python train.py --norm="layernorm" --rope_fraction=1.0 --init_std_o=0.0 --init_std_down=0.0 --optimizer="muon"
Each number is 128 + 24 x the weight over its row's rms, rounded and kept within 0 to 255. Layers, rows and columns count from 0. Numbers have three digits each. The size before them is the row's rms in percent of the matrix's.

# down: layer 4 MLP down (transposed), 256x64, rms 0.281, rows 135-234, columns 0-63
# up: layer 4 MLP up, 256x64, rms 0.302, rows 136-235, columns 0-63
down135 113:182124135074128109108077128147125091144089146145090151150114143106114134158186114128103089116171114089140123149165160123119127138141127137149168127127098148108133110138118115110125155105120134
up136 091:108107114103108172102119150133163096103118098097145126185122120140101129131122105100153135151103158148107122122124141190138117136155160127070128128123125124151111121149156116110104181153135160
down136 096:164116127106139132134137172078162138147071168159124104134084137156117150141109116104141155134154105109115125128135129133156109145145074135138165106128084155127143105121127116112148102123148074
up137 086:154155128152112087110104088111135128137169120105131076166140111121166115123108144166110138094100149124135081106121106179133161115104161126137164112121149140094126110116121121128117149135172098
down137 087:101132153105143155127159128150140175094099135164148139148124086130105099146113089154154112123127080111104138155118147081129124142145093109129121151123099124186156161152118106101109129142127164
up138 095:144143122162108123126132127114105133102162160124096144136146123103117124110155132134095162127138167096111081154104113155172104174149157117116125152092128147120085110157094096160134161148136087
down138 097:128166122113121129125064128121130155103087121130158169166098138121123128164093126121138145144135105098128169127129116087133150117151168109160087112165137121124129101152111133139102073119151159
up139 093:186130126118143164106103110158119130141121097115097133145136104172129132094147139079122155137076156134127116082108148140131150115134155140123113091113125132150166135139120110128107144154064162
down139 096:128093119144131162117125136170149190085080124114134116119153137137098135124115122106112113153104154104125106095107129124098144108172148159146088134166107150146141139164138084128099132098123157
up140 104:138158127104124196107098095118136117138137112150154134106131139109131125126088157128107110155162106160101134104068128133094104152138146176118127157134129115123168096142118158134141147131090087
down140 102:138078171151154090173147103127122130164112146127160140127082102084143136138158091124170150101127128144133132140131125112145147092131090114085087101152121123143153135148135134147102130091140124
up141 096:104152128135152118121132144130183076127111095145109142153135123117162131144132133135101169152109174113110071106143127162152102147122086127104164148091113151115086121173127132140103121137137105
down141 107:150145112119073131141127135158136097133098157118127163118117089147087130123135126165144112143144125142149096168123116104116143159151148113110147128102110133092153115102131132152138073203141104
up142 095:126145080101144126113067133132151117123149137096125122128086114102167115059142134123128146135154183111133142143114130155117156118120157117119104115140133169147148089136128101152165100095131148
down142 087:154173182085088157124117115137144110131102175138170130126147148126129115152137178138122122114119108118121160106109145111136120134131076113091136147119130088116174113085132154133093123127103110
up143 081:128126143141081124154141158099091124115114092107143112174168129168143124121155097118121148147122184131104134113088100162122123135105105141101161117110148103137121128115170155150150157154089109
down143 078:110144119155187090129092131126139145109122163176129134145116145089148137111150123112130152096131106123141115123099158101173106169130128097162105115148101158138145132122127108138093071099141153
up144 088:136161111149110128161099066158150138166090145125144116065153078154135127129154133099155123098090141108117134114105117118101126154146158155136150128132143135121157119097123128133109098098148156
down144 092:108115144140103132135174154102113114092132100102165114068133160106127178134110107157119176134113122104149111131096147151167104145130130090134135127142110121160138158155153113105168104104142112
up145 103:144131094123097146162110163118132121120095118087154148102118103111121106102154085092130146139107108145153113148089118147122148170156125144173118119137151114073092125150119150103149146178114128
down145 095:154096164087109116132146126107105119105177165143101098093158147134132122153080104184132158127165143165134145109167124117125141129120091111141143132112095098136150141113135125138083138104113120
up146 107:157088160125179142167153104120145150088141088133104125171137088128129117150124117123141141126095134148177129148144115137149139129127109160108073111097131130103143113171077097115131121110130135
down146 111:186138115108126117127128145146175121123118093100140117115161138129091168146144138135148121135143114162087114098126140127182114127147125101128125143102059086152115124125145155134118183111108129
up147 099:093132124129119096128100151105118107133152143146128083164131115117116129162109144172158102133100157141120115096205145149140136152119113106087131112106140151083101131094135163106117151161144132
down147 097:124115137117113114132188105134152152083104120102147152127169110139127099120146116136134121148111113104132110118093141132114086093085128169133156155140144121173118140108162149155188117097095120
up148 111:127133076077152138137114110080083124163117142136133138138080146102121128086123169111127131158133144128132152154142105110132128102120132103116095125110170161131154133127130110192127135154166149
down148 107:102082145134098136137144127169137113125121149149143124121122129137116122122088131130117165082111110117133111085152128141165139156146129168164142118128169123165161126066080106138119082138157139
up149 101:116151118133145052139108099123136102136136119122117155127127169155150110148136116131115143132122147115150128115155111125120076066147123162144168135059128106178115128132156107131155141137135127
down149 102:168100182122105125108104102132146127128124117113135146136133123137101108131130168139186147131131118116141111164138152117168141109143121116146101048161122153077143131102100133136148100117109099
up150 104:133154117118136171124170132129111122112139103151136118162134125134110161128137158123144087121129158117129160089103153100107059143100121139143106104112155147104125132149146133108155086116119054
down150 098:113104126139139153149147141073117142116116152138141120113149118145073119136128084086143124132152153152131122175120132133137119121162076148123103136070164107144125106067141127143136158145135158
up151 093:093100146135128109123139130162125117173153150164122140115157143117146107119128085112157105108135095122132145114143124098075145139130147122097102112138113136183097114172171153152166085146113110
down151 096:179128118163114111132121139131062122083087132143137132138106123158103170114117151143115155137104160165127119117105130174156165116099079125161129152125130100129143124099142105115116121164151118
up152 107:140170148169094142100107121147138116134114108143122121138147196164125152123112146098107124151117102092071126119147131152110136090135185107124109156103148135134116129132132151134131078169120118
down152 098:152098147104149164118132085110128123122176173128115154119096133131086173144117116110137126143112151134166108132111091120156093157144086108119140083125145095105128148158121134108126180135110109
up153 112:107116104130131127099099137104147133148127171185103131166149125113183093107113108148133170122127108121132129163079124129114120147145094134159092102138155180097113139149124141129146122087148121
down153 109:158146151115120111126132121150143119118120110078168107125150160091146098148135140150129130085135115103104086137156121154109169151099119082128156151144109120095184147090152169146136134110134119
up154 092:157078102112123144127140175170112101147158103136102134110133134105125134190134112159115126136087149127116096160132106102126125171092133151126097140120141092118129146179143102145133116169110114
down154 091:093119148203106146115136149126122092122072148115159121111158135135130125112115080129101119092129131064142151154117139165131086127145159158131114128109112130111129154116158154151140111136133143
up155 098:150108116130113131145163134148174154092134120143119123144142144065126154161138165143127122142075082101123116135155124121127075150123110125090084172125129133101124159109127149162135125141096143
down155 105:112109132076103104154130138120174134130138108135172150138143161135100153056135133110150157106101117165128150126152117121142144160107164095149102146116102138122118109139076130145125127137080122
up156 105:138138125128120111121160131159138111122144112110133121087126127112137135130103125131129205090132109110150076160098092143120140179177064135122126161106093152140117154109111133116121122131134103
down156 107:101154121150110161122123129156157165118172136152088089116103085137104111128119132116100173160177132110170123106122134124101108127107092134143159135117083145122110108135131151128153136152162089
up157 102:096115102129108154127106148117112157154123112145109128119123156127118141165125108133126132088115109150121178101157097101063129094135162173127102186128108102113167141168154117123141144143122134
down157 105:162132142104171149115177153147099123151149143150126105096141124143101130100118146111137163091118111124116147096120133117125149168140095137152095101114130134088118099163143156141140091180112083
up158 104:101117132112089147121149141104135134090156130152109102181137109118164128181133179155121086145108141130126144158093155110128093129119099158072133115133091130145149150120144140100143139106125103
down158 098:163171106120169109114156117131163125118128121105119129147109135064105115117123136090134169171144136145109109112143102149091112145107128148130152095131101104144122079173150114147137136105115174
up159 107:105111089120157138092164154130132080128136144197084116088172183149122104123117104115162094130120102147116102157129117118142125118159102160113111161137125132134120111130142148128114127136160121
down159 101:168093157148113123119137077116139139139108106130145078126120125095127122138142147151164105129112129160130125085091190164162116099125159134151129117125098114134166155155139128080134100112148126
up160 094:112096135109128129110096136142118111127188120117144141132099167140140127134121129131132172159103130145108179095139093126087079137136133100121123112103125108184147104175149146114119172095125113
down160 096:099120128148119135130132129160175145166096110100167094096131120114179165130127103111102109120151136118143102176104141144163115149114110123141159096100155095099100159132121090124095118146155117
up161 093:158093124140091136120108125101153110118161130120151116149132164119109142101154186109146119138067098145134150089156148118131145085145099116127121136111144136137099116106174084120156114101146157
down161 085:097153151148132134133171158118174161129142139117150111112131116113128125164113154136141168096135104100111074143155173158113119098109129117063128154130135153097129124097114152100103116095131137
up162 085:143086119134133116140130121118160137126128090126115173079124105109166128188132180098101106139128119108144122127103080123160145110145098156137104110111131165085120139121100122152129135163138165
down162 086:132175169133126106122109124137135114118137157127170128109077148137129146112142139134152176122160150116123141098128137125079132105139109113113173133139115104184098083159114126104131114122066120
up163 114:108071131119181131105128136162102104116154114111090111140108106127176120142159124139116142107111152115164100127128124128140135115094153162137131172128135162131110113161082139114067145147120151
down163 103:101164102148087161124138177125136129123152108138181115150142105123091119144126144152123135108122114095110087128125123102170149140153142139115177142131146110070122099130123160151097124115080128
up164 105:136146155149092136110114120166172124159151115085129103113089113155084148100147125097149129168122120128129141134113105156106180136111151125114151102056165128128114114126128101111161122140117125
down164 097:152119108104135102130163131105116174114114124115112168158162140123112100150152098100133094101128132122145128153114141126144106194098078141111107134169079124149154142132107111136155163095142125
up165 111:138141096090134117133184125145126087128108123123129093102149138156115125145129117168115121139153111132127105146112167120125152169134122138073191139106090139078145128139132074102145122143107132
down165 105:138124202118115149112116087106124159144142175165129147139150110082128152092116130126147137134104081137119154108167117112147098136112124079129116101136155103167098107115157120132111144141121132
up166 098:152150113155151145087149119142086143136127137117155122125133118158119134115097104156103126154106111083105094170145166093105093132139122111125144139162151185114123125132146122129090081180126124
down166 089:099080137102124116154101128142184126091121134152104113152127118111183136092172161127148154114150125104113154145168139136129161123117115117148143150105084128098154117138127150100096138106089139
up167 109:129120156134116111094120150141150108175183114139098102101158160121131153126118160105136127129121095147192097090113145101130114103119166145112158088107159157091120104100132153136134136132137122
down167 106:125185098123094123110172118114130139099122146132126171131126100153143091136168156162132096135138118116100143136143102120089170127124093099134130137147098138175171162119118152108101115128114090
up168 099:133072146111109129088107104147126067154144149128120149119118144085142095124152186131156110119145125135142154123130139111080127129122106137129156175115131162122086167110119127157155135129094124
down168 097:108155142140153151195124110123120144104120145140141119138172114150117146182079102096108097105128112146106107127135113131129162150092143118110066116137127096128151097144157099115114123117160146
up169 106:087132105128117104093111165151149108095179098147140141110138165100060165127123148092171117096086155156153160134161113136142120129145130146137118130115139135114109124162122132145139111114104125
down169 105:135108164133146111145134109057150144142146146114134166098109127158152126156115141161091140121157106103117082135151120167100154115078123088130144147135136112103140154125133155095102137126151092
up170 089:176124139152166119141127164121110136103152128148134111110122128138143098114144124134136118104074102095130177143061110138147099109155125099112119172123177119139108123103078128115135149122158131
down170 099:141084093145123110103149132129117102100129150122144182149122107160082118157139139162136126142153105100123094162108112128126153126105119110135164075157096147119165130111156176127123093136101143
up171 119:122170097119131123130083147121091123143111113141109140119120148171134131091093143135110140139161127170094127109126139148121123081158142088123202132108163115129113129133118127113162158134097173
down171 106:125124115110132099153148118113156135117149146092145115132129100128126131135153159098120159109147117085131123143094083087096117182101141166118117130171123117182164111151174144123096102118143146
up172 107:134127127141109091117158156173103108100126113119119086102100136149148117109134147177094153088085158127133122129151170130127123151124132125131131156155166130104142116126131148143086178105123072
down172 101:153125131108134143126117123113204128126187108151112134151142133149106111104119143134156117148094156134126143128121109066128150098082112162101133110125130124131126114093084096164151162145130148
up173 096:122114094143137153100127155161099095133124136113090125125141127113116098149122081149120124148115166148109091122127139155121178102124135117124118135170109100088126171097127137101192168149142105
down173 098:113154154111108121152176108141107112150131152104096133167154132106078114147157100120128159116126136109103145103159135080116123112112102104094119165094149151151107151141166163123139110097149161
up174 092:105099141173172094139120110151136131154130106142134155104165110124121163105132100137142132096129142157114084110125122125171110115105119154140135105108101179166090121156116108158163089096143141
down174 095:108139150129096195116115100161105114146108103150129102122142104124139076151109117126125134139125128097141147097141125179135126107117118150163131165093148115113108129103107102125177131133192148
up175 095:112146151133175150118147109180099143103156139125140133077164134121150126137143134085059127117115137134120145104122142150068112130138128111153082148114157094127142120100152163122143110118119119
down175 100:148148132081084112112149152082121107103109093156138108157123075167097101129094118156169147138163137147142135118142157102146150112150122139128159138132090125132124103143118114126126106167132172
up176 099:132118101114099089121147109178132148098132120152132138090165152151111118089143108136128109141107122141146121149161135109086148129124069104148157132119108114148139168160144159118122189110108160
down176 091:112144161116109182143092144114139089195150142127100095173137100109132128121123118109120121091132120097130159138114147121121081090129170143162134101138101136147134109126121179151109138116130139
up177 104:090148092102118106172141144113153121139076149108118138067127130131144128111104118145159141145123172144125124154133128156167156100175138106118150137131155170098116108134102122142107099082135118
down177 105:164102185107118130142104106129100092129158124147113105127113086111146158128124155127122110140105066114146133135106162094108094105139136146169119111160158158172125160129149118122153150112131103
up178 095:118138163151119120156141142162126102156129129150135100137120070144133132133108107125115121165114135100138133148130145147164139149138121131106121178103096153108129082083112142118122093164053104
down178 092:140116127149127124143078127103137085103151152140126140132088145069114158082140130140194108107175127144122152125116134072156125107123164154167138108129112117118108115150134113118116146123137153
up179 078:117114108134100110097162143164109100174144161139143163119162131156124166115124123147128097149145107123101093095085100114083081129145128119116120153107088151144122115105167138137158153151152123
down179 088:164107113148099130137127105148152075116134137110106172163140102140107140147146079129116183127123151105114167111138160136114123083097114105114173149090106135141114147118126124090160150141111119
up180 101:126150099142118130144087168146092061116114126138135125148133135127139129163115172130113118093087162137130077109155134137155157148155094134147177114117144123116081151134148128097101129129114151
down180 096:110155181116111144101171126132141143118146114137086108145139113127127087143145128108114121114166087102081162143139127133148125138173113130104137114126152147100150121135104132063108150189143126
up181 098:091091130092154166122117154180134100180186103092112130093143118086120131116139129102135168149148108142159134104139129137147145118084110131118132142132155127106119135130116104143171124151102110
down181 100:139147141095108180123113165135127108113171112155164099116165136128162084132114155122148138148129118151112121078105106112103144128087149126174111130125120107130142081135120118187117103106137144
up182 104:182167126158123159160143169142098120138162154093087118122130098129102131130121092107143152106127109145091134147119082165096113116136141146155103122120147141085133148112169092105148143129141120
down182 102:123145112158131150107112138117128170154094088148157101158110157134167140084150139141087133115119123126163144127136171127168080107095143104104143116114123130098130099128117150136170102102096158
up183 095:091123165158115126162122135130101160118152137114142110106124170109131129076125139082086161177157142140134140085126111170116152155124167131116145120123138089121158132110115126140095136095100153
down183 091:184141143140112124124157149142144139154151140160110126110136109149149079166106125125173102099151095144102103155103133085123121092131104081122111130173141093097121138123134123120159118102166126
up184 108:133165189122105110136125090149121115156143115150111132102157140086174135158116109131185108140136129112127122106124089155159134132111161138136132122058128145142109120129140117074102134103124135
down184 096:114122089178158146162159165142116138109131117091102127179077151132091123129166141158086143121081138136098141127092125138127130153112113143117155117128135115123131137126097161124141107092105165
up185 109:161114107118162134146114113124121077094157139184136093100102135123149138091106120113091111148115136125084129131147121135138128114102159160181115120128172144154116091159146159152157137135119105
down185 106:134144138173120112100115127146135115096126141108152119122191132144111126176149116096142160104097132142148141197087135126131134160143109122127137096137087125137091116110138097100112085119145160
up186 096:146162124131121132144159124127087123123098147134142108187135123140168131108096116119091071069128140123145129135100125138111142168155103111126162073119156151108129151123127116132138078127157134
down186 094:122085114118138131098099107159108168111187115153113089097140153141116131141162109104142123106156120129127164087115109111148146160156144149099161157080117114171127109127121134114145165122128106
up187 098:139171139142122112114134097167178122108119121134114109096123107126122136122092130127156084130140099115170125155085137139109129144139151090124121164116151161123184087078131153139163135112109101
down187 098:115131134183102172096120165118080130116142109117136133127125123109116116129119107125102139139113090155160136152171157102136106114102140121122120180112122107146158145132100148162064119102150163
up188 108:150144123163116150147113101132121157175094156136196105099106171077100141128109131134116104129098136126119146129127111135124130143114157095108077118139120127104129131125138120154168116178086116
down188 108:134123127114120129130112169175142083090132094154080085140136132121117137176137133122153131109104151118140117153105124143111108105125097136149147091139151102135147121184165163108142119083143097
up189 113:095114114146122098113132142144134116137129156136088107143117151121106133081117113186167062116136127154146176115126130093112146125166142125114104152122149097108113113155140142134134186096147110
down189 113:101111102137167098072105145146139120096120101118180109129143125134125131117148148112082124138130138083155083107107171098153125138109156129135119110106118105159115166134162162124160159138148140
up190 097:145153149138119124150148114104100128141112111139155144092136133107134157148143107184158112122113133143130116137182130123086096132139137096135119110085051110114125130147136120154153102080163104
down190 095:112093123146132146120103137133135069116139134159113134128130151149163115098127149089126124155158152127147131121079131131142183092116081142120112143136185145096176127105130136092144140134086117
up191 106:132124134088145125151134097158087125157112129121125137139073110154142138107119112118124124140141192120161117122142124155090125148125169144137134116110144174099134133115088181098106090165118096
down191 105:107121121121128093068133112120216149109114134169118093133166139121115130181107120160139105090145123137106133111127134162128157129148140162111129131142099118162130095115144137118098132101132133
up192 114:116087124155194122106151131134093110117110129176143124150141158094109108121134115149113139147141110111137122114156156094094109121138161142147116084120118147071123134158106141142115181147092128
down192 109:099128113102102124182139173154158127167124149107136130093126127156120142150126132163108126161121107154105123079151116119102138171117134146111097114093097143187154092124087110132108124118136125
up193 108:128159148145100139138129124142135094098125090119114139175128163084152117153136146073126084112104113103131107164100133142160133190160109080131162120111116125131135133133100144124167117101127122
down193 111:126089128099122145163107155112133121134112148089119174116108112087116122096163142141110126141100133120096153149185147094096145114125177164152113150106127133159100115116145146147120096162096136
up194 104:133097067125136099160155125111089090108130138102123125111124143123139152140108077096113166109128131178132111152158138151134144111148124168142095121093131124083123124170139164131144163104140123
down194 106:150112141096125141093156130117131160106131105133143137126146099152139137096134122134179117100190132108120118098078137105115125163130118148104113093185130141112098180127138126134144142129160080
up195 098:136140148121126168113111119163106104138129090173157136147143154128122114110116128119117140167169135120158126071097126137086154140133130121155122082159134122064151151109100108142152145119120083
down195 101:169098130165089103107120114157153115160117137130141117122150130094145130140121123147112065097099133146128094135124146113116119136085137107156147132146156123181073153160158156134091111143142127
up196 103:101119122147153095096154097148129162063105110153119126124151159122143147119158115102127146176145097153127136132146122124149080159164102166109136138156088146138135126139150121151083149103115113
down196 099:117114089128120100174131110118123124132185153143114147145139153137129104112096142144122137118116135146074097168120166134181128076143113096141097134124093156153119109127140141152114090120165147
up197 092:146137126110136139147112110200163124089081112164149124177130108129146144115140082094136123134115116091165104121155150121121095116159142153085147178136118136103122124131122142149114143105103128
down197 106:217130153157115153099135127110111112111123165151135091134104115120107152138140126153162084098156112133160116138112145096099107141130118128148133106109109125129158144143090127170156112118136085
up198 107:113128155134088143127161116118117143114098108124103135121154129105145131128103155164090108177122092154141132108130151114146137121095076142094149163143149171135143138065160155135101140155097129
down198 093:125133136126116123181159110148147129168112111108133111128136149132196128155116099073127132115146108132148164124140114105101121128089146111148092142187136106095101160146120131130124084140139091
up199 079:097157130118123163125170126080075138111121109135142157130143117149099152150130130105133119122072145172131100080181126153138137128148133134129169114089168112098114109126127130125133092147105134
down199 077:116117085160168146178137111164153112122130112136129135119107145173139109108098113126122129127146127075123167142113120160124146108155084071145127129147123139153155137120085100139084134157103135
up200 105:176127145105120129099115118107099106119143100151172136110155147164121127092159122099100099121104134158137157137137116160080094127156134121142094077134176143125126136169157134111122102162111121
down200 097:088109091098161140156123145137153161117131125103109143158123098120150133145122110154116124107157143124142106127123187160166148114105112163114142142169109114127147081074102123135139131072133124
up201 090:122129137098108129170085103121140097154155112145101143134176149109087134105109095087098120151164141157179121121114109102138137148114154127130098172116168131146115139122136152082123162118125119
down201 102:177117108125079104096093125103126162077104142133158155138094128157183147095136156114117118125137141137131123145185114114138138088095113126127121119138132109154127143164141164128152103101135112
up202 104:150139105146118142149128123072127128120119128098163129114089142124154128097168124135132122110117155109136109107089112144124187162159154134102141159120150141126105079134130123077138135093180162
down202 114:153097172116135153135141169190144107108137156096143144120136100125089160137096118078148137121108121104130137118152150118137136161118083138094134153101116107146162128126122143114116103163098087
up203 099:149127103167147113142131118118125139108100071124168139125140158109143181153113150125130085096100093094096144113135145127089113080146129133104116128140154135149131138116160128163122099182108140
down203 094:182136134089120109148148085100130148150131106125140116142126139143119192103126132188100151118139109132116112106079131107153142109117138115150151132128129097110080126122139115111154149136174084
up204 097:118082120166168151114147141143072111136178140147132134181099139112116173135141109132114078131133142145145100115122143141119152114137118123108124101112148144097106143105165138131126112143073087
down204 100:131146144138123134108097093153163117141131092085095093091154135147172077170108134105143149122109137123116199122166105108121130148134120112125145129118129115152130163097142121146136143093137164
up205 088:132103125135104107167101110156126181154129098125118124123136074126098116147120162112131144182110105088095133137129084105144091143148129154151123168121132098132154113157124169133102105111140157
down205 093:123135158106138105119121141134146122097160109135154130145075145087127122130130155124155086119130109117124139151126105178117091142103107140137149113161159106142186120139182090079133107154140109
up206 086:125155091153134155111125132137147139117125105129161113148133136072164143133120115135148112144117116120076131117145138127047138136108181081124158129153119123069133143142152128118107144159131150
down206 079:134061130079090105113150143163140074156123140145133128094130156143163104141137122114119158108145122120163084160095121115131140179138154142140091151159112147119157147128129109097127119130130135
up207 076:111146131131163138101086122130100127145192128063122130132130117155121103149087153125160148139102110141115155113141159159135113133123133107105077131110083131148182135123149119091135117113139154
down207 075:133128110126128149134152110114144106148111113155139138065128123137137111119132127131119075101118141120118121110152103124155101154149092152171199090141165158126106149109094099146108112179127134
up208 099:100122151109080134126080132160149127135128109138120141094153135142139120087123153138136130110102121132158139140161165150164137119178115087116129114127175160118193090101120126135098094115137117
down208 098:136139153160121155112117153108099147114158104125128151170127098132115124165146163124114084125158099114131094131109106120114068124155128149155120170085105085122100142154133126143099181124124133
up209 108:095122125102110084185143132142147119138139130080164131102150128106119124138110110122101152159116140160115097179107093140137114132140115108077159109157137158134073142155117144126117148164130139
down209 114:129106114140094163116106147082099102148144167136098144182100151148132165110109156112125143104111092127163119108078159105135129112130154156164113100141115107128146124142153120112162089114153131
up210 109:135157144138096120132162165125103097101078113126125144196083119139084126133103148144112124176102101121161161134140099130134135114161120153115128126107118121105141182142130161128130119135091119
down210 101:102091158136126135187148170175132130088121099111097135118135135160069153140150153141085084118150126085125142114109148116109116155138123140115175157122124140143132129122124121124129090118144099
up211 101:140109136098116132149152118130125116140108103083127100114123133148128170177113132111140138174127115115134114121093098153100116153122197141123092154152129145165133156128110154105141082103073133
down211 123:153135141100109100114103134118151092159148105106103122127157126193125165158084175137133115126120147142132127113095132173113145113124178109130110159125129135108118130091131132138159102080093146
up212 100:154073171154094125156111132147090111082127100145112115108113161173141149143083154159146114147168124124105106081160132152116166127128159121112122129113133143122132118135136113121122149087158118
down212 098:145154149138179121115171131097140107147132185134163129089155126115130132149152117155122122131124130128128124141108140118119091118101106155146111073110098122161110155140126136113138059145093086
up213 094:131108132144155125122106158162135101124135105148127138155098137164132132128134158142142104124125115107164166086118176099133124127159096141112111179105105126137157173122126070120116108100070138
down213 111:147173144189087129084117129104162169134124124108128112138117094126168144110124127165129130144108144149116104088144155095094120133105125111139159083137111127141092122134114161141158134119087153
up214 093:098154116143107136090111177108106154133128097146100113128147158065168126116112139139150142116141120135115123128101172143159144083105129154115109130156133143109141083173103113139141168126110162
down214 096:148151137110091122119105134105081132140179177075129163158132141138092141160125138170142134135117100133114126143109123107140138130134131145162113097130130110128127136135139057100096146164092145
up215 099:153095155182111151114118176137135128108105121184100090153121138127120112103160144157127096165140087107155106110128142134126103119115102126098116104146118144132179121125106105166139144099150104
down215 106:115083154150145086140088106139094111120097133144131075113152147171108109135113148106138138153135168116138103062144165154114136130102128162115143147126154121167118116121128133157129101157137154
up216 101:115177123123130106160160116130130133103120167160104113162157095128138137159203140081123124114089150131137118142085118117101115170131138155077120153120096131118128129111129133120116135091149115
down216 103:151119108148132167106153158145173094153089126141178114107126134096106149170149086097161140138158123140127132137106072103154114155135116123130091133114133146141108155126128132105086088129117135
up217 103:125167112109058150111162120131152154106127118101132163111137111153136107118130117131151124137077147165112136084176132143102102086119158133119121108125143156106130134147175122109150165135098114
down217 102:175093137141114136134129113137169125122104174144074158120099134098177122121131106077126144106140141118143180127109120135099096127125105146121121110170106184107119091112135149145118118153127126
up218 105:145138137208140082136103142138125103158124107121090180134123110138111120133120130097113088156156103106145147129137130124111152185111140151115107089084131128135126144139128114149141116162141087
down218 110:154142140128116093112103110164177173146105168154174121125142138092139139107123150131171105131094130121102120108093131089160086128141098096162164139122140093107134133124124133092114118123158124
up219 099:128130127185113193119111112109119118131127121190106106114109112126145116116154138133100123139129135120085097111123146158141175084104111146095157166122145110117101141106146133104156129119149177
down219 101:142141104137132129116127114133105165042108160133129061126145157148120140179147120100142139141121119153099105110117115113133121111133131156139095151133125126171101099176118121170145113126135125
up220 084:110150126138119119107142107135162111151127143101143126164140098088172113152126149128127115141144101178147119111154104116100065139124132162126172155083116129117092155121128150122139092114085165
down220 085:168078125116146149172096136139127112145103124201119128098113155140111130138126149128124134113063127117104142147131168130191147148155112120112083107136135094131105126136112120111129151128107128
up221 093:132174118124128136149142093208118156150109134108119089155134132086110129149127111164116154122125068103172114100149104115130090178120158129110134121120116121132101098105134131121113136128144125
down221 097:131132107092099092124121109137187129085080155138118153132121130144139119124142103171174138114142121148128152153165104121150143096166105121163125147093147130096120098162172124136116134093124111
up222 091:124176144118153123133148148170103132102144086135119131121160150138167108147106120138093167113111128072135114119156134140108140143132163095131089104131106122113161105090120104083147141107159167
down222 091:072115148144084090126134120113155126121107103134118186132129108104153146126138142133125108108156107191118117114151118140168152145122125135153144134123120101181103131106126146119166126110064131
up223 104:127094109140113107114117156105112098139122073148126089173160180105164179133151112112126097116160122114139133103126131142121126110095121143096173118087162104129163141111144135129137147155148144
down223 100:149138115122104123126160094083142132174144170147124135156107117134121110153095144190140145129149137094103111157142063114125099117146111094161146140136107118121129090120108161144136112139082133
up224 095:074129146132074110110087132105143149145128135123105172139154137087116170115111111133109161159123126136113122112126138121152096124127099116128142143133161148173124123142119107100195166157104152
down224 100:128126113149096136088137164128098096172119129163130105101118119092169111164178112118141133116180106124114111132064113141119124167160161128132126080145141113151135147112155124144137115132130104
up225 092:144106090125087120123113196141123102144136107134129133107135105193169139131148137175145104133115111140143136156140100122135126127127147121141121100107068134167142150126096093104168124124102110
down225 091:134141152120177132090097089111149120135124162124130116134103070080103054155161093128137161116142146133145132116109126142149144101121110124131091127177130130112110139141156147136121148139136155
up226 109:134128130075152166130129110155131089176128122119116080140115118100138113111112135165133135103077128141186119153147112102147153086134124101131130133132168096117133130168150115089145118152141155
down226 118:153114138161146129142090130150131099123164129121161143119098156110118132153136066069124156127150116104123159099161161147103147141118114157163100105148116122120153083112127136141124120160082111
up227 108:128096135122164133127140175107125129118153106103078129132094123106136092142086131150094145136124132132092113136116123165091121133104164139125135161125099162144106148120162140156133161163164068
down227 102:128168129121147159131099116190147107131099137122147131152138093167104153130157146070124152111133134137146109111136147082139143141174124124128096127143125114121125099103133090133108080080147155
up228 089:129113100152084116120158144135143118120106145111174137101165096103112134142119118143135135168124096116143171092148146092096112136141183099109151154119084153129106173101145148113145128095130139
down228 088:154157161126160131180120111107147160109154123128134128155126138149095094154149138103139136141095135158122101116106129153137141116112162103142078128088146125156123077126104080172107126097138105
up229 113:113110162128138087146146090125073116109141129162159137106129122116169141143098115134136132118129114157102148114140075102076069161103132124104149155128146119164150127132142158152114141131164105
down229 114:177141129171103122078130140108157140123135142137079137124104145157098106138109121144135137151164140087157118153132141150129184098158132092101118105152136134084126121122110083126153109121101151
up230 093:132159136157125120147191074140113102118110131086125151159130085177139156094147184148113130118093134071128127121113117110113118183144125129135142119103115130131113125128126150110148135140097126
down230 111:100078139122182117137106152119124144093139152153141136129108087134132134099137123095102128159146155152154120082138154103115137108121091110163083166158129098136179149123135130140130136124084138
up231 117:146120092130166123155156120102112139151144150139116085086125088157147112068133169126114119137134122110104149166127104128092126139109134077134098111138193140120138126162123133153136139148146099
down231 114:119165162114110175071115163149164095086113143117116113115182128151106099119106136146105117138127125130169135131098177137130154114119137090129133146137136103161139127117113075140142095123130139
up232 103:144112091098110113105115168110127140143142142161148101151088171126107121085146160119115140163099108141150144117113115146116083081132145100094153154102168107115146142124128086148135108163151127
down232 088:124126183119112112138157106155119117109168083115114161137081134120153063129118096151127136102149136114134129105147120138119119109104153180177115103151120151135127117148115162096122161104118151
up233 114:134131079174116139136142109149144134078124130140175183172120157128124105080124156166134113147120124126103111152115091129107134139116156114119155135077146148122120119124146153177114109110135101
down233 115:129120161130134102134129157136110115128147163104061104123114097130100183155127176127124163084138107124147105092178158093115144142145135146135121154146094088132123148113131115106117152124130151
up234 103:085110133105127110118095136131105130180136119139109131158172160141134140087154177147127116084127113155117146160106123153111107144102147124146120137101128160105150153109147080171150098096105137
down234 106:119100115118144168103159109123100094117142178119116190116138101099136152158133139142150145102150152115150119119135124142124114127096118099183125144162148154131093156131108093113090124076124119
up235 104:142119167137139144123147134126118155132117112108111160123147131124128125142138180148134152116096152116134125147118113111098100128200123057179078152120099149093147141109106110136100136118100113